Part of a small language model's weights: rotary positions.
Each number is 500 + 40 x the weight over its row's rms, rounded and kept within 0 to 999. Layers, rows and columns count from 0. Numbers have three digits each. The size before them is the row's rms in percent of the matrix's.

# layer 5 MLP up, 1280x320, rms 0.238, rows 861-882, columns 128-191
095:489554434491479455477451462513521431488413481555481456485490452443459491465434475435541534546526556508547496501440452556492454465493434483432528483503466529583521525562527538498475453512478514
101:539521511579513546477456526537498440551501450494481469504442502462489535546571490533420463460494505569491572468519517574530540492576517536485515458497486540496491568475520519514515507508551512
097:430547481533530504454495524508454531493412490464512506557464482474466513507562527511482467527508445481511501506510500511456514583467486480496556526539481531436472567518500496588461442556429478
095:535523510491542507487535488510481483494450550452558477503463447496530517524473535515421503560470540569516575442514527504480452471477471497576553501563477532501475546537479480521525458463500528
100:521537518487499609471468460490428525503403445506532497607520528464474515457564533537522556569509503531523554420500453560476476563504458465523474472489504581522486497539441495443493542519493541
103:468506486467560450449463548548508519499471491493520471478523546541495486526532431447492538536535384479417461414506490550476543532507544553481533473413475478531500408459466475527503442455506470
102:568478495471518488480543456502557554509486451507473479517493426536450497518447481516527482570501493568565451480490452490488516474473552464385509531402491442505522511469493491486475560521577542
097:480418559464520518485470595484482535520500475537476450507443462486567440483502449465501548514521511575478506450449412461522438469513437422487518513460532469553495413519510484443568444504485450
094:484472509537503548518562460523437423528429451455510475463556501462422574513510545483494470535545508536490518459490526515467492550543521505515537525433497552538446483442498475531523420491561517
101:500590527474483507501516493458497467449514369528485519542491438534453509514499525536425585460528523506461466411531542446530507479548471587407461514504489462470596453490489525491511480517497475
101:464471540428482499465584539486496524441471510555446458528475567525437475516480481560538527531476522486566481519525476620517454455464494488428517534516510572529530506497502555518479468488452504
095:453536529479505545496558465513546589529453429440504496527514451555523535509475538543566512518506468527574513519511497587532565488515485562508490516554509589478466481546480467479501509553534473
099:456517534441533510480411461481480500562474370440481521439540450474521506483514511483519470503553565498492474507552591507569595584526473526471576543459454522484556541509539403452574539550495492
106:497512446510531448539487476476496467535476413491428553555443506454520496476469392509441570537458497502467465508505507570462474487443525454556500503540447509502548506513470537522530446535519462
100:486464517495449481557437487551483497534509516500510537451503493491533565543462559489446555503498451491475522433445501469565536500551541527474494552518514516505590555465483502496473471530540499
096:427498453558549486471496504440451459495506462512473480495533532493466502496482573503460538464516425553513477487515468454541541483520530469482542616550458576468514492404491503473512496492449480
101:527459550475465486637499486536500487551514502528544555470551415470433458559523526452497563522505456549539497428467527466527473502592531389534470551502480555576460512460446535509457542514521592
101:487532491487536555459521537474502496536492513508550574510508533458502445472498521427447581532527541524507554530481560494516521548559473509591478538508445525483456451531514552536481503514531434
117:470528469497512504491534540560439535529483537549428530507484476508509442448517502524492467550537456564490482518558467529533531534496433506443537505536492479520503481459545456500503454461482568
101:473519466439493509535579525551486478519473514522517514507534509477492507504526498501503541545466492483553492515572439507478526536506512484549440490514481497531533572477441488517467444550445545
100:511504537596469532463442495576490444527494464516615561543498450544525461514559481457495510494526542563556513427462584561489510431500465550573511570504458458513476533461531538446509489446479443
098:474551492486532451511470479499566494502499420503521544517542483458588531500536534572524455575389475563423504519451452529529498543503540529528451572553519587524519492525507402500484462487469532
# layer 5 MLP down (transposed), 1280x320, rms 0.13, rows 861-881, columns 128-191
093:489482584478524561596541453484485523458479505465471562553501398516470564440534508613452523522416446545471557549498510552474506483452546412491512509496561613512499517481536418594542488500497549
105:535508413427507491482506507512542602515497532502489489420580477586536524500408480491508490464481480499464568465473471496522567518508463533471499461601545444488537482549424560467550507478482493
098:478492476479479492470460477497525478568479431510476497539433551500483520441442531531498508496534431528495481513505507545481543448528548497502482541490466506438522488582513483540480514486523518
092:474490390523522511540572481505501552488491434534442472493509516569547466502513508528535608461487540483553508500539545504528515548535477517424471429500551576510451537470470443494508528451554436
110:512493549510448455524531489475470492572490467513500508555586531518489468423500536543533549494525483480525476510524509555470521540520510489462572514555521501563491470588469476488508485484538523
099:485523466452517450473484498456468463538514522533475508456451509517521462499522532495428570503464487457463449513484533521524516632552498530518518458422455517522487425445524491500487454450510493
106:501531532505468550551456519517513505551537406469507496456460437497496488437489493509520471459484449516546590465487440451469415522533479478572518521412484510512520501532502540448547529527500424
094:568593535557475496503534544525497478483449442461506508413556512559491421511536460484494483529489531529497453555546531457500495483502554482475532458530477476466510494496508434550498462470543547
087:482486475463439533593451531543423430529491509453518463506498457501515507508509502483538503468543446519530467495596558516496526510487444472517506487579466499466490433450478572490459482484534475
089:502419593514493533425487506595439426554490470495534447436528490519541458520505600524515496506516548489510516470515534523492520550452477539488455554507497459532581481455442499481505504458417484
106:479550533542500479482497515467512534490489579490573451444459507434515489501509516535505503458497433486469580525508465482479491521481523479379520514507510453553569455565472406510537451500484509
099:525468487510507510466483523508544524542483438480500489443533510446532573491529503448455580478538512537499514495495509475538456497498532465469472522506517449439481520387556489510469501438462515
101:526539489502549513492473492573496498524507543503529502425470466482548533447575484569470471502545519541473487424514531434521518569529424437532605463497451488467495467497508508468470509468501488
097:397546444452507370515466482558448594460493378551460491508480497474482516442527425483455517563554552552507466496553568488490520471459500489488526507499494487535475524450579506509463466534537509
091:472524517480543491484483476457549520555487516595482533516468420512520417503533480483514495526492559525519581438545543503448458526470536529445466521484497460462552526485524501519513494544480576
100:506524462424449482554565543529515487505483572493525561422501479486506483553555534533496463488494511511535468560498462489552484505478498527467450516431490496524488508541490486512485512491541516
104:532517515418480522397458454464530479451538452442421530540559493503501505506466494507565556515491474537493493481484545470521455517437567502546468518477541485480492537515468532499508526533436417
095:492480504480432478467489554510501450450468553540442518537481408534418496571479502538550523421483534519514494498500537521517503487479473458473490512505525390505533550532491519499529506503535543
130:526490502532473545435603510505471516574503524547474537556523531496488440517448573472550430481528489493505478481506515480478497544550441445439498512534550450542555437503457518446483541501510546
102:519493535522469521499415453422501532472465443520511546462496489505490509473546481503532475479504488576491515558471504510535567492506495561527467493460493416474516477490533558439534459483505482
096:495485497516549389477468515453520581605479403499543499497500465496584461447422525525527471455562533470435490490520414452479512459494506432491464514472431502493538432511498535503515502467477544